Weights of a small transformer language model.
Size: 14 layers, 2 heads of 32, MLP 256 tanh GELU.
Each number is 128 + 32 x the weight over its row's rms, rounded and kept within 0 to 255. Layers, rows and columns count from 0. Numbers have three digits each. The size before them is the row's rms in percent of the matrix's.

# layer 5 attention query, 64x64, rms 0.248, rows 0-63, columns 0-63
074:110100147158122149059124168145137165169111091109143223114104121146124141152161113077174054167122132104081129105201134101174154180123145142142087106145119131094167113125161138124174160135097142
101:112149099115096095152153093164146110125122088132120096089119114077128113109154110181110141172126076191094190155165184126147138084138206164146175222094153115117145133124113141096120152147120116
079:146182102128130127110145127157109113098151061110143106144164123089082063094124120103135099137166117108157118132111121138141104141115143139098126084159109105057134167086105119049223192171140108
091:158138095146186102169138142118119081107170062119156125166156143160137170119113113169108123169186161080176162135111064123170182143104133164138161137136067095109122120061070112105155122122119110
093:124105145136122136116089117104129079144159160148163149142108100123123159059087137121095143118120113102063141123120139155065184111170105190114083210093122143125154129090095102181156187090091159
093:213140134110064116093162036098154123138163171101122139126122097088125117119102153144097180134125112161199144072150173126138109152124137149191173156136101146152139198120126131132114115137159121
076:115128135114115136113091110131153144127133113143146110177134170098157143139172158152122201123145103171164150130116079191086151102156137154142134232065189164139164118166096148116177130109092087
089:121167120139109142140162065134115098188151077124149124165145146128160147124111081083146189146124151114166111116144126139133118123160092166145072197091136150184105076065137176061134131109161088
088:107142141165117109159161210156114162123188122163092129108102140174104105176167101140149090171069148104058067104161119090168128118108083138135103131089112120108079122141099135117118174185147144
095:124126074107144126182164097101191180089170051150148207105136154102133149136099133147135095127120110118109098112163121129165121160137117127124178053162102113113180128125146158045127143132144150
072:080057137183085111123114116141122133138096158138122168149103123110173104057163103097161080146136185078125131138177135161108148119167068137134091146151177153068144125101168157087115148132116076
098:114092124120117115150107101170147180107168105123102201128107118119097159105152101137130127133059188134056128071130159093101097138116116112145142141089214111130120120154142104205099076107120088
087:145117129172120135129113105126109158113104149105163133146151105079124123182123101096117165178157130125231153179158103103145178132181121166103090096154095160163098116066125155090207132149104134
064:135104144157133113074141162090125080130145123113156126134152123166105167116124124212093206126157140156134130148117125123082167154142022179118162173126124135165118158120092121164113082108070116
074:126115066109097145165162167132186051130134099106150135119090151117157128161109110149134173115155086137119173074135106117138149168160107160114065131160107161123155090037122065090123108150149130
086:166091099174105086174150072151180106089190095130111154130122104161097144158134141170129100140108111097144095080108158116113121135205124110176213075123126077096123148100101112142145120120102094
079:148106096136131152176116149102137094176141079136157188127118086135147104104218114160107095112108193112150138126132122171081151097144085084125156122062162090078119093096149068138146116094127159
079:138112135079088156115115138109123093124132158118117127114116071120079155152132085142115119130165063106196132040127079079156106127121123091113143119106088174178084125127126123077111061159191129
100:068133144141148153103087119089065143142082219108119125160105183174169062140083121097142074142091206117115068116134105104136133117104120112118100103126140112126110083134133116168144151132168121
057:184154114083148164147164153147127171139154139149124141122096132092123155139126157101135111152107123072194117158148105082116116071059081080085126152080088124140080145112206128098133101097179148
083:094117100145154163097090172126105170129117105127110153169123162143168157073187169151144145091129146141160032124146138120101139172137082079136145114097133143097114112148159089164209065106136129
094:128140121133108115150114101143099173127145126121142164123129095173093071163125126094184060169119208128092126123102192100113113107058130133134130103147144104137181094166136170190145052131154121
079:116127146155167146142107075173176145093124122089117149111127143163138182143130155198148098132110147131053135141133202128165089138147147084181133140085123132049120120200114141171127120081132152
094:169124096161111182152125122056122065162142041128134155090073122135144141107110125158111113136127123119073119109152161104066153129158130138120095230110136100129116085089094123108089134131157135
089:103127119132164037143117108113154112135114136150117115109162140116130190156094183166096235141118084103064101125158137156162147156136116127210145151061132129166128121107147114119118143142120105
096:119137136148082056093158143134160170173114134192100144109129139139078131130129105110159104135117097162132111129067074126174146139126159081126139120119162201157096187216126131184122134160103128
073:108072156142108114129117119135171135140115099074141158181124156101114188149146103108153186137164162085157096151157109132134147213071108169175104136155145081162060148124194108127127139105105114
104:105117133127146114109104131155115051120098075120127122162108143165141097078121096176104127140173124129112187150129170141080161129181078152118160186127150140099137141109113149068116150137090021
083:155138143121113121159155163119082176122159113205107135129203137151126165174127080209115129093105116134093136109107158173138133135077146129141143126168101183158187156110146127140063118189138153
091:110159141148153138165112076155147074094097138140146144125134139131149103060144100179091147096140139165120131165065151155051083091092109054152121158133155143063120101067145151143135103134159101
077:128131182125052153107196145094182157137152165134140149122121122097151168128119114132116147139089135150102154097138121135153053161078088133133137160150192116133134129117180150192134075071071150
110:105132147118113111103138068156133130111150177124110186109100114166101094134116113126154115131084122151072082102116163157089117112093134166132138198100092150129198140148098122170122248136113135
122:057127179147153106177185131155134129051126125160154138101051138123135154100147089130211114090127110154116111122143154079180101165113153104129084115156136137116138121102174091108150188147124127
092:143145109150131148146122106101121117150136074123134102106092067125112105087145095133123148130175081096156156152185079114148132144136102094158212111129173119108175123172106122151163233177089132
102:102141146075114133117143133138071138064091193083039096093149137131133174134090122128145131160151173080108086122160141074110112153110136150119112060114156126150145126111082092158097072119122164
089:134140084148111134168101114062165129121131117097070127120112183134123107075155131114089155132182115107125155134107171171066154105147115155143156194093169134045126072139094088156125126172100150
119:136130155119127147143092145096079109086126096191068128086160071180156102163085140108186080185120139102095124158121121112146062130088116095141113159087087081118138113136148156146143086164086159
106:145109136184138114124165137160122189117131168069185132143133136116082131155098136149142123073146109072168140093088124147090100189227136107119120122179113126124125173132129136192132072097114114
107:133146128124195126127092172175117140126165155086093069137075146094132167145148081092146115127110146136139168144093114143103104105113142160033145172110074114190107080092107126141119090126158180
102:107136159138116144132136105157150069086100236077122060134100191138137149135106137130156086118146119087146125130121155033151117126122113129158130103150151121075099119094200116161115146138128149
100:133106117116192169137090102195131167105177170104076100134099128138109140113198120208062141125120177155072164133155117110139097118142117133098130109145131096115147061135094110154136072131099134
120:147075131100106144178111148139065125157134186131136132120140085140113112141168108119132059125126133085033134184107110126127151037142109122116133146124092123141117181109165113200139105130179132
125:065166131191147108140121129102141110130115117065119126085119124115074168110159133150190144123110139160122162162195114132052087127210165076128125117081084082125123137148132140125136175148112143
129:128142129123096168066096104117132160085111129153108147101127110177158120156206138092169177074116083132127168135176134117145129102064174147125180201112127092114142157101102143142186095133102159
120:134097134117155166141131081162099175121116083143108076073123133098146149146090072165120152134167178163128167107181059135124145143178126093162082111095083116160123128191185133123170136166103138
137:103208140143161167115118136151119202134195152141154084157082114170172092124109118118132103091168121086153136081126120141137103150099100126134073122124186169094090078158152129195127107143112098
124:144156120151192138094083070160153135127142160119130133153102065185095097124148122147072104105132172134016137145154147145127142132137137118148156120131099134071151147118072101125147112054090122
115:134106138127184130119178110107147162066128118140132155138155129193116089124169190164122094107165142128131169076061196128123108147183150112116063154192087126098165147143146118127162108153115100
123:104156169090137121131126136111130067145121155128145097147115137129116116149157185072133143109186178152147168109134099105109157112116115139113021085151105114164060154073113070087150162146093146
128:146173143123142128144121142137080141080119106134114105177105173137130108111101146084112125096158139163129145129132130086131113213192062131144117077094102139149067184157134114079132115057183167
088:124110168127177104153155186150153116114142154181111147135143183129122086114116157141130127132106205108077138138128155158017142111220134115113107116084100140113120110118150116115097073106095134
096:139141115148138145116118134125094089152094040137170128125080136142126174133115099072122080088131141099167095153077186084154175158137094129141149047159112158094097154112116120073161107122184130
123:115112153156182175080120132137181116148125141150084173126084121155124130158082046162183085183127150126126166119139093123138133131082146186053117122145136134121103129137123096118082193113154170
112:113138079083108168092126024118110136134089121094093111110139115160090188149130136095078088130135147213127097137144124158140148136070123133155099078144153084146064153140138170121150134142129100
111:134096137089141123152143131121078158116161157120122058147108112082109113169161174062153064147139136158151144151066102104167106120121109067113160143150104060210105128118146130141134157118081165
090:106160161135114133119118146097095110102108155129131105158196121165134071126125168138177117121196119091133115129135078108121145128160115181143083063067138160091101098174159073151137092182173082
119:122119192145145094057103173131172074117173178110150076084131097147149196140089134173137117112124135094133123152115138153172104098075132107125129089160083128116147100115153181097173119184100111
100:049184105126166139128162108109135185125116127104135160125113105170089096114181132080132015151124117140127087151123138144096107097110181084095105123138172119117125176114119142170164117139174097
124:119116132104125119109170153106150151092147099107121131123170099120100147123133094178190129113114070130179128139156017124073122131121149183087149147164149149159097205124122125123153082139192112
109:176085137122112133141168197175073125150116104101143138034167092118175129113100101143115112177122137124111097112124126139128142138071149100106110083117138130188157157119119163090138141177189064
080:133096156143121093159149184151092104102141109151126101100140120080119134074153111191127179054111133168088095156162093132121118156141122156142172083069130173137135071137133131098139071186172094
118:142175141114142100104098130142100140109142111065117137138171096133122200071126107134122100127190143085125093188148145116098136130150122130168170073134147165114128163107065097086166051177165146
119:107144130115173104121153177120132141103131105175089163132174107129113122124104148138108132185167202034183097136129154107125121163145124109117137067179099116141218131134081121103120094137128173
099:156139133105115146136150114114098174195088166154159124137078114095111168164092056091160107104153109077144108172105122115154117141160153159150139144123146180159167135137127099226134120061114160
# layer 5 attention key, 64x64, rms 0.233, rows 0-63, columns 0-63
070:150144157147174119112172144098116084154160172098151163115135129101144128129066060131161086116180145131196146136167150153064170145133136136122053083139113145096112164125098123075169158124086158
069:122095146087216114212067065127156132134100141108162177105147121107120127125126145145093165098118050130143125127167186099134117120103090095134124170117184101151123152112107158098137185136123119
080:066092161117205140172077094132092065088097138120104142145122145102142119126139125161153107103161083089112117180185117077168149143124079063140090106184151138096126130146119165083130120129108143
087:131170145100229137192097091137095087100136090089151149187120129125104186080148137142107155115177101097117108133156135101119163158194118130157153137140146102080143120169137140100110072087133150
073:202163107122215165098084142082092095160061133072149135163181082118141128157157146135120148112163063155168132134142177106120133118147143141105128135099145155168123104165086109133081110122128101
065:102099185150057125102161159181134152167165110210100079123124093111110167122134171066145158176136142132115184130132135155141153123089176172111102127121095141104125141068091090120151143104091128
058:141113102061225139136067107129150141115121153112151177119170136100117102114122138150104148086110021125166118117119164119130111141119065108106147155166186099167155152124128141134077160149121117
065:124085113067160126114044126108130170097084106083186141092083145059138163116124113107120181133124079140117134088139165062114134114141122125103138117154187109088105124133150119115097164153107063
075:103087171164069117131182102187154120130153114157092130181070164123184126088157134154127105139162130140142121164176089188117151112176171103159126133093160154052117122120113159083161109107141143
089:124171113108170099141110074103107084089123077125170184071128105135086126122124117183119161124083119109112092076160120089123120118169117133158172138142084092164165142069165106078106109199131102
062:142096138101246198141078124074103131109116134128170166097127105073124122104113099126096110107165075127154137136125163096118146127125137056140124132145208105157104163161120158113128129124091115
078:158104128141082099106233145181130158156147102151111102144092120126110141102165152130109158100060181174089135121117134161121107142128170159136203119058103097123154149105144111183094114142117130
085:131149128073182167082127120084095094077172097096136116114106120093155184135133039114137127139128144115113072098124129108149140110122066171097062134148079117186138117097141119092086153148110100
054:138169128173048161108165138151143165138190089108082102189121118127140157114141125090133136125102166150110167129113121179146142167117170154126107106049078115071166101112126082189108110132152107
069:084117178117090169081208123138091122112133109078172128156104095097121108121121153106133137126148125137162153122178109146172109170122132220123107163098134053133141115162103135069186142103125162
088:116117142111129128168174094134154129135158067174123127131106128097114141064136138145104136129155111134095132122176119202171183148168130138158172133121113150073162127078080134082129044057119164
079:178146061194137149165150121155147147116074052074099101135111077183136147086168087159118139118141141167125143136108107063138138144128146098128152118116126118156085098110066151144069102151155137
074:128104131133115151139136167115090128151147108136143166136118093161127094110112114122149118107086225144087136112107130152057136091108135213075072137121056098161144102086151132110069143146170090
075:114168096154080126087179188162117176159137127121092104113099125187119145155154174136158102139164190176131128139096104162117116077143144139133110067102094173090057110159139104186154126125125157
068:118105119125109123089064141133138093122104127143109138120109110164169092101150077128107197119125145104142085071122114040131080077177176132126137151168128185186129099111146174104123112162160075
076:129111081120143157126085164125174109096153138164114169071158189127123094115146109148103144108129142087175125134131143071144064161158108121098103046150165141157141145157148160123092040169140108
068:142135162154093095110221161196115151124133109149109096157106137175137144123126106123153139155100217150084135156123120234169145139124161145159131104119108127088124150128130127191133137133091162
057:150163110105180098165065098060165104091113135148165201105172154120111113113123146134098135069128126124114099084135160110102115122167123088074184109173168135186150116101109114122138085095083123
082:169178093139140124128100145102158147158065107059195162121121071135107160098130111098080184080093132194172159107138160084132128091129087152110155118095104118155118115143131101147096172150132083
084:125146068086084117175080093117105145113175145124150163042168117108127159182143153168138205130121076137144134120130207084107098112150149151104168144121124164154140102153115122086098146106126104
074:152076175135096100157205103163147126174143162165080071136140152093146109102131146138118059142178119117158139164164114184128197120109166138181100121116123112087104126095127166129158112089117169
070:137092199109157143145168108149113158052140154176155159118095150057099171143099144080120126097130070164065162092124155093105057130142125128165136140152109119132171138174138108138117171121100110
071:124152068097238163157049121084127159126108127091175192123144089108098136106145104137099143061107104149120149125134168078126128143105106086124123139121166102121150117178150114174107157140132119
073:107093176145044108105166178149130123116172152164077141104109126141139111117166123119159115215113156075115136181130142162148126131076174159155138161120133070085148170159142128062136122140122099
064:102125092102198122149040146080134141110080139095129141105163122143126122143147143135103136102096119137123152128115176054169098116128134097104149127178190094190161129197150178169104110105104109
069:123074181154078127102171083163150146144169165147080086168111139109149107113077184110105138160175082131162132122127096216126180147099182134124137141110110089104164168095127147125147122086121149
073:130145164149076087100174152168137129200131104172056080160150118146144143150143168148194108155142117178104147148148121171153109116151195158146108112082123144074101143114084096168156157107129145
130:063117184133122136167148140136161077055184084131158165128085136117113160179134124135220130083130131091097136115180115122155112129135139106143108113123155119103086150110141103081121200100112089
112:119124093206127132161101082074126123159155113130133118079121080115157130097139091142160144135184130137190129177150144078123145112159068180108128134090135118108149158184163144113120192159060111
115:101152181151154147075163122136129133081111148110107135087167201071105163106120162134121135168168180103127092173157155109151132100147121191155113056160078116122149112109114120166129071132122184
101:075113115147113143120112123078147121144088106141151133137122138120099125114145148123129157139229135091120137105107181136125145121151146143109166181023173042122100138127082151165098148189145139
130:089131131113144117150136123062112136102173126208121097103132121202149085124123081107152092151135122134088071147155126124156113107073142096196118129137089084163192124143143140136080091154094180
118:157144115108169151116128118173165126162088131087127113205137160115101155112064121128188140056148129085148145112084091145072147139167139128113116125141109131151179096119139081181158045096113132
119:174108152122148100084077136139133145128157114119120130168113109134124154185181082151181131175098161129126139168086111153112092070079098103076104119132139130137110104128104130194146120129172235
109:107115242180116155112127095133134069094106152107163151157136177113075143124124179091161129112150150057113131138100104091141119102161151114157159092125200127132091118146132114125122198116135133
107:105138149111170113130096093133144165107158130113105161163127150125132146178153112184074147144121252131075151115087117164144060093133068204117146126111126123119147131162095132153152138149135121
139:144092130144144121174097153157122126150168216140135138110172088193094091113159124111164036138111136126063137172049114118134179135142150141131138158140128147137147120158093152174169142121161115
116:140177100161123134125130089094203114143122145088128125072114113118105119121164105142181148108136137192152141164142094124061138115205111095122046086098081148110158083111146117142132169164091144
137:128144133131114080064132137096153179048121157151152122096131118150142115125163092162138195094089087144083174160130161152124107107079131132200121168148132059105146174096079126113151090140121134
125:105081111122144150188142062115116113139141090134106120140113146147151180155142102139153113120148150119129136146141051194191103216148099159129089113095150101175149142159135141088117101139066071
136:081153172131169155099121125117121177149155138137131107195071106185207162117094135084167136111152149086121133091126121140125112097100101114129118150130156118081116135236142074163130108109099124
129:116167124130168124123107062148122119124155194136140211140116110138156107124140123159033102111104151122049145137134140163112146135170115166161128116117082135068160155134085072144173138104101161
128:135175157059180184129170131107152138091089116122137152160141147157079100122101115131138109082166169108069134044111128170163129134138138091126126161176076109145168113087124101126114096178111083
120:167139172140152176105157097086130131123123213096154111137140144125104114170161134115138111181158172208156172139142114114162128114135113068135090132147103174078090106088069083094143151167108119
128:129150099095111156099129120138082140116126115127173141151083157121136111168125092071133116141142113155109074135130109130132109198180082120141053088116109148123094097157094057044156135129152199
102:085102135106157154157151121166170095130127125167135203170127134136103060134124137118124108138172151088092116083117126198109126157190128068135156120037098110103095099104106159122147100115122178
109:198136128113128125145123165146041080134153115119202168129088107166107148122122093066130083114096128119177133143158129072151141158134152128139130072115161122122104149116097084074158094100186156
129:133121148184143152064123125123140126172138129131073194143084105123147124132132068127141045169104147157168141105168126116115139118101082144100104108206144124091143144120151112153089207157127178
125:134166154096121132101135063115092135114087141100090090102143133118140213149149124093025103141096129207143161153143100118148159165118175139154096127118114074150124172137133116130113100141141067
116:133094142083147115135106077132102128103158134149118066166192126107097128193155123126173085172141157155119131175062106110148082112082115072137088138124101133168112121149136188185111175127107171
106:140187127153126156097166119063114181103107151128135079127126107175123079044114151108153097112181151130132087135126110119122174114165093123110105118157125185058140095157122089113114133206131100
129:147136202149148111180119089130149092125160135113138104126143106147126168096118132153114128104068163095170145153130120125134110056073174058115129074154142138077189124133160125068187089120101132
119:065157165103161147130131139120174153101122129107088158109134064153139141153164132040152082123128101098117144101160096114105185129123157100140129130104084070124111165131119130217126158078181103
132:128099137116119143129144180116196207114132099110061111136123087097135141125161089143166156077136093102176121123104079110103159148129073127084138129145138102127127177123130096110150073123221087
124:171099122137119141179143179159087104180110126108073131058160098130184174112124118124130107159102127115163130160174134105137164118055169167117105113165083146139134095125199169097161107114122080
096:159129108140095085189147149132132132088174082153138103124102097118126136094136132189124192082134164134123124184133116165107143130167099160093103124085128178054135130156153139032168120167148113
133:078093128119138158155108153119132137082192129132141154102129119125117157119161144122110131120149156027129111146139136086148170150158136157118162064051139120107114160142082111087189049119175136
132:121131113120197131139158153124131121095141087140109166104158154108083095110098135140115109191162163095180057117178131103152109113123099127098149075155048123136180111103127131140128045143101180
103:171142109144150099123120119173094123128164123121165092127106131123127145095077109129185102119126114101118115152115160122086199162162111183160124132154134151154163154125094107239106131048102185
# layer 5 attention value, 64x64, rms 0.179, rows 0-42, columns 0-63
107:116114132105162079165189108147149151129137143130160109135153115081102095110117127108097112073122121134200168126100066137153151097071198179155145080086131147164145197151134095148146092084101131
112:139099117096104156145125128127130109108184167158142211196099135154101118111165061170154102098096177133169088095175162156117136144111120138139123115202139103083195175117150126124118143090109150
114:106070158107128089111153079139128115108143099098169144122114162092153153175117155080134150165115094123112094125108080176125131151130105154186063142105147097177136163109091109162041162186086125
129:157109164102116148105111166133149083105164129099114143184148122163147198173180081126133119124113108129100062121150167155140127148171116127201129092157171105124193034139137137150104152139151146
146:095085125117075239122168113126170131130111065105178156164120121134138174122168107115106134106109190136100155124144172086061121113158101097124063134106147143118130085115160121138140111166101148
127:192124157171127099150192132136140122124128097098127093126150104139066126205106133109107148114125067120110130206150064112144116130182114126083061117129167123134117111104153180099100157158112175
109:128126090118140137161175136138135128098142151130139159099097204078151124138122159140122133145071128149075217123207119113104143091175112123103134113096122111123119135131121125157124088247109138
135:075116108092094121156134152150140092081140131158110177075131111133147152057094073137127077137145129136120174051072161096134145127105134153151174123141088132122153178100143130204154128116070112
099:150113182073090117099160143127159108143115121100132081159044139160098145175121131123159112156143144126086150171186138118139136083157072102120104132168141117095138124189086176105125133166100049
136:176122150099138095071087135134104110119138115158103149149120110089081109098130151183148155157154140153166118122123115126158158142099102112056106149109114143119149218117016154119117171146084096
106:153155143133130151166110149173125159126098093115097128052078175151101148124140193056114159194131096103117150148136126102131085168138084137145100165116154133137114100126186127170193137147190102
113:097145139154185124163150092125081139079159175145104149068164136061159123121120161082084132184122123142141169091066122089122112101128112170137184124054103155102147168123171121153128125098137095
115:115129050168126095187114139101184131099141104126123126130168153131114135141094104140140060130122088158049135113117136138081117127108144088159192088153127090143132057174068094141127116114158086
120:154116158168180077167100126129094120114160146058082131067131145177139173141125155136149145122057092121102140171145140117102119170142167179157114159112140141139119077188159124121067108117189118
106:171127213188132143170155165142116129107138110110104116127139140104026080143154128148111146113072156138139135108099175168102078096138198157176140111095135129065124123163107116113140103124153133
140:149129095124083169106042130145098109144147119143078144128042139191128130089124087132154124090104171123131039079144175126099127112098118081116134142169108123063114144079144138140132109128140136
125:125112152105109079096134124107141169124147118143128117099149117080239133113138156086078134139168111148171149120098114078130181187141140161142090151108104153222144174084114128134131158137101158
106:103122153212154015115144164115102130094167136130112131092172124124109162105136149138141119140126143137069151118089124164136113159094186199152196159125122173127081151156100155124125137124141140
099:120099141107134156130150107126123199177095091116121129149110143123127121096118154105146170109124215096124114129104093137126135128122099153024082131126174140113132146064159074068195123102136166
132:167105144131133109096131128107113174109147097157094165098136086097138127192164135103122105198157145078152144103110064096176180157094098095138090098045114115137152136116093131094082141132168082
133:147124141082081172092135112174202146134104130104132124209096152101169128107132119134097130091178158119149091135138156154107065110177091119133134137169149150100129070162176110135192136190138125
116:104134101120109122125102132100095124164154123178151102137137141109153127083107107139155090096126129123116064116089153203037162123132142144107157090189149096160144169070134086124167190094086165
115:065101165136142131116124079082155123134105095101216122164121107131080154151123125138108167042098177107095118100142125186079164089111152137156144163174161120130100111100096065127119130114144146
119:206126111088082155173171134160129144085134105089176162088147089125102137175146070132106082132142110125169157083148149123162137168081118103172119063074148067093146144102122119150099122129131144
134:154123133200126104157164123064094126104168117089136156145176094149126221156119054150109104121140079147077130130082143151096088121089141133122117110136140137128150131089140143079072153145128191
125:117066164077096065077143134075153141153111111083137141150135119140167138184140146110068151120151091131133100119172084121136148187133138160130081090143133173145133085141111100116138141187129213
099:132102133102135114107119070088109173157118107116080100114134137110186102145127244083120153120101164091123139142171120091106158169111124127088132104150136187154089103124202102114169170118133157
116:180102204136138124132132157051100087147101109124133120150126099140059176202162105193130163064106102120115130138180140149114146105113154149137111075142145106101133133155112135087111180117146170
115:155122109139087123088108117097165100082189131145126148135142089098156153137128138148092082131098149098197064099147131188143194151150080163174113123183090109115128126098054124132145184120148126
107:071151110099138151097085098136127111115183205124155097134122151109153106142083121084107102112114117096158109088095166226097114088128134167143156051112139101127208110138163116125144141125138133
080:082181112129125164151169097174087109141149161144114062088070146146131084122056162111157110158077121120095131158103120168081099112112129163151078114088137088083137104098140110140181142142172094
109:107125056095106125092189098128136139037147122115189140100128097106134150131162140178118074188162063104096191152158104100142118174127089127136110130101116156166084114147103130146102150131151112
088:138121075093140163062169120097132182105167152143132132111087110141181170124144165110163141143165065132117184097161144046107114124146151121146091155160148130112102126197064138102084146107135123
083:117133109171136046137105148146118109131101206089150131100161109138117154169140136066188081150145080103119134138154109119156093150141166137139103088111099107132081095182070188145129117131088077
082:132111178164126138066217123146114122074064127092122132142130103065088102071139104119126118090088159158117113140133107103157132117134137158101136097132151119120177123145181150164097072090070174
073:119126138162131113128125120145135113186072084129189077146111096109104178102089165153079163056108126126137115146121125098157140146138203172112108149050126143182123083155100132094132087171146156
070:169111157087137096166136167124099119110200151170104143072115131136138110153151081091096118156144175178145049117137157160067149163067109139089175206139100146125136137121127115150169126133126114
079:112156130141110107157145129150166159131101134151106081173140102071074128099117168120097159070139093074155132168099105056100151141157116077071148160094077103167109119148176151143124094170109179
063:111067128144091126101109126110129115140163156110062107205113102057110128127121165167134108223142149149132146093126113057117149147112087176128127164131124146098094163124083110149116194113125105
073:134086111124131097102091166065132081112106099131074111134106175137155115140147078135161158100194099108158093043143122097126157113142124086086170113117079127137112133058059091134119125103142101
078:102106095102101116096161162101108143165154122103138160135133084143136174198131089106132100146104113114146179121187202065120177125098148094140171111150165167103058063167135132134132117152091135
073:158181150171125119138090028082141069082121084119123146036145143079120138132161117089120147100129095094122142095122169113108088131127115090131182110165151140157105099122138128090156145088109097
093:159111153152111127126144103083133130031145112168117115137089148145150140079139127149100133198118104085088107195115151159123111172124099132120101107156119116155181089105163154175096193102196135
# layer 5 attention output (transposed), 64x64, rms 0.146, rows 0-42, columns 0-63
110:139144119160156175089104200128051135123087128149144150139119110148160102120120088134143102117122172094099144108107136125109107160166077136064133128136164185135109123143180076085102113194209121
087:126153145131120146074071103165091166148071110123119110171146157115147152097139165070099171109157183144165115161108135116163127110081128146122096148150173102138122089164100214103093059122162101
109:123136137088104152156139148090182118111160114186167151105151071195108131085139133107073151136075133092121132116130234117156118099107119133112199117117122138139122086127169145087119104157151071
116:167136127114127086140120110073111145141172103158102110171155100068147172140098162139052168159180085109206112141103112174124171112086124131134163115121086153153097125084121165129145072100119172
121:098138084117117111103096133140119139145106118192109137144141129116132113109146140169157125146142000111103141168171129157150167107132147090102169163158125099118137156144089137164111158072085105
115:122129081091144194130103181067139139158139142089145146184121125151157154101122107174104154142124166163095178078096136123104113100120106160107178165081092083129138134110113073178116147048122106
098:145178157095113109147147125147108113134096091111175076155107073162098138111142109104153130065125069131129188107067136148139121115111141097108121203174138123129132134142183163107116226085137136
143:142116082169115110106137111097115139107082059087175096169152194113122123131170138137137177121119099116154125169145130118124127189146140092133135128115166121153077127130116142009095162181147096
091:171098049182126107102053117121113112166159156096124183114167080139127148133172126056093119141080123177150102147144132095148106145122119162100165132132118135204136077130117114156133124089104172
117:141110158172077118098158098160155154114061153093104160069083174155108149151114114074123191127063153144104123087156133130094098130151148136161135136116129127183096091122187172192104122137141103
099:129088130126085135110175092090164132135183103162107117117174091127172127084136099123141113187155140125117171180123170139159149095143169098147116171109115088146095087088117128076136159103026159
106:101120139126065123159142093088150161133109028166146123151110129161158141097070089096197123079165125149162101116154117191133116186130134134159103080116166164102145110136159121129094174121118095
106:151128161181204102129185101125138099114107092131115101110123138048155165062183137139058139105153100110187134117106102133140134105121147199118153114152130132121147162119161098058110112110148157
123:130114133066129141147172106157174111153112095161143131157113148112113132114109101117058103134224142118123121054157146156148148131167126122136129183135106158084131119035072154097160113142100161
123:136102134085197159123126106118099131102117150182140149127122087120133120120099095130109135131117093141155123093143152105127150136128092159075068207092150126227170197136113174149073119153130087
120:107112165078147077114090099116158126144118217117110115112173174073135115181078155122153155140139078102115129138104106136151100105115113118157089165168190160150093110139134204106161106154083146
107:114156039135104090157130162097113117080116097172145160139096146182128161126135136180176160152117192096035135127143121113165083154109111142168124118139118133115133083112168090111089113187144118
122:142112155140239136198129138091132121105097107092145152053099122150121156153114046187128151071138108139097149140180132112090129160165093115117121118117120141167156112103124139096153114170120105
106:083131176097148189164096136135094123081118172142146130178148131136082101113200105124138112136125118125047131166165124159116140113121096144102074177107106106128076069152161125215109131120132139
130:153197100132139125124096108104165080120116201124145131137126127188143169064123117122117128147115142160113062135120184137067126136180092111160109115121138194110151085131212124149080113132094122
126:114128131136184090152121112049126158120109129178101110108154097142135142171166136094146058143102122106148139152104081130121142097087142072152162135095130079154136153173092187178066143114154192
110:065157133118152147173131157157104125062122137100126157153175133075098157159132197155147188056074155117138149127145074137120132107170159096090109070126092129134114122162147114097134060139143113
116:148097142112134098184123193216105156156132080150060135111111135124115096087172057164110099162054102126130113140149145151118127106077160140099139166092129136106157157136142160117161077131158137
103:138170101165137126124141126090145076147169131141111081174080150124157077069118208144120188142151108079150103117088104107110146109194134127118143172091146176163105077174131131117093119149170098
124:142099105104135076172121137107142173067150116168154121119126138108107153088141141173123196071161128117102127140080133155129144125184099153158193115092160136077129160069064115184136101106167101
127:208136138102140152161099111077123114134165122141103185115163125154114128097129160224134100140144130122075096140114109125128136113123079122121176140171085096127177055080126154113066129151178142
084:083176131092121141141108155084130159143153111136149141102161194156083100147174136127145084130138132157071068125117115159128105144140153179101064153166010106094148095139135139114134123141099146
114:177137137083087100133149110197112130158136157117110125127150113126112085128085167165098177104134107192117127094116136159055128155176148178128137171095091127168123136110048099130135053130158148
120:159152083082206130113119160154152072108078095124110074118163195145117137142077110123130165134125164116147068168098137119165111146138155118126149101128085105201136113163163151141092064122107152
105:145134138103123114133166194126164197126177098157094124173141076141121142117140118094178123139121137164205084115084053106153108108137094096125123070173071142128082139129151107098110101169147135
111:105139135070146184174066185134135097131144132140158164089137078062123125130139124086163130146136130108193149151173169059119097133198086113075096117153116119160076145128154129127146150104124147
096:167166084192129092122132119104183075192088068117146117075138104167112111078141132162133153121148152130143182174150098140125145108187178050111122114133128108069127146144140106155132101118105107
097:115080099125081163131185172164075142151154176117109115120116082091111175113088163155147116153083156110103128155117146052111112121179195121100104126148095111186129082183119161110110116166146123
086:150102113159095116095130148169161154050122116142110160137135091178143133099143069162115087135083067146062108129145156148163141138122150180101139136143180114159124075142060179117140126160094076
090:148142111104150096165161119137127158135133130133170109148147094129125092100154185018116150131139157123103094135099125143178106111109082132150187126153119152079096098146121161040198165116114099
067:066058154071152186169095152083197132114088185137135095180153112119113089154137113114108084126101106140141133161115130140141150117117137155081074175140120154157144185113105137161158097141105171
079:152101152120121128134140085161115123154103145078165116085091145133089133137152135104126174087205108148171089118155176132071130215121154143124098115097122139116131169155177113097175138100119039
073:111142128164139152121125072189107118184123140131128156117114087122126129107115164146075138077036176167068134152141093135140192147051091133092107110151168138131101173112175133112125112167143136
069:194130067120115135127092174140096131140185074107179114154149113136128114166132099153188143109129128117129187136145119094161107129056123165152130155156057141076171135123108127119127046125109088
079:158130091116142146130086108116092152182148180111081101109140079208148163182134090116123132165132165146063133114149152091142128139135111121117094174084095147156171050121165116148135126063152098
077:155144114058105145119170147145142149113155142040104133144108128144097105213130087100158105147110105130084161153156130130087160161188107102137062109111136144120063120193158122119112131160168106
117:134130182162097174104161173145107084123104185175100136114151133158118070139113107090173061187117128119091108126120115116117097131150061110098098129139106172212122124143186140152108108084135149
095:087129082175128174098137092098122141125160144107201157135119135114146084097136111131093156136137146068119162121140095130181116182176113129141074070184100118140144148089098120114217152086153112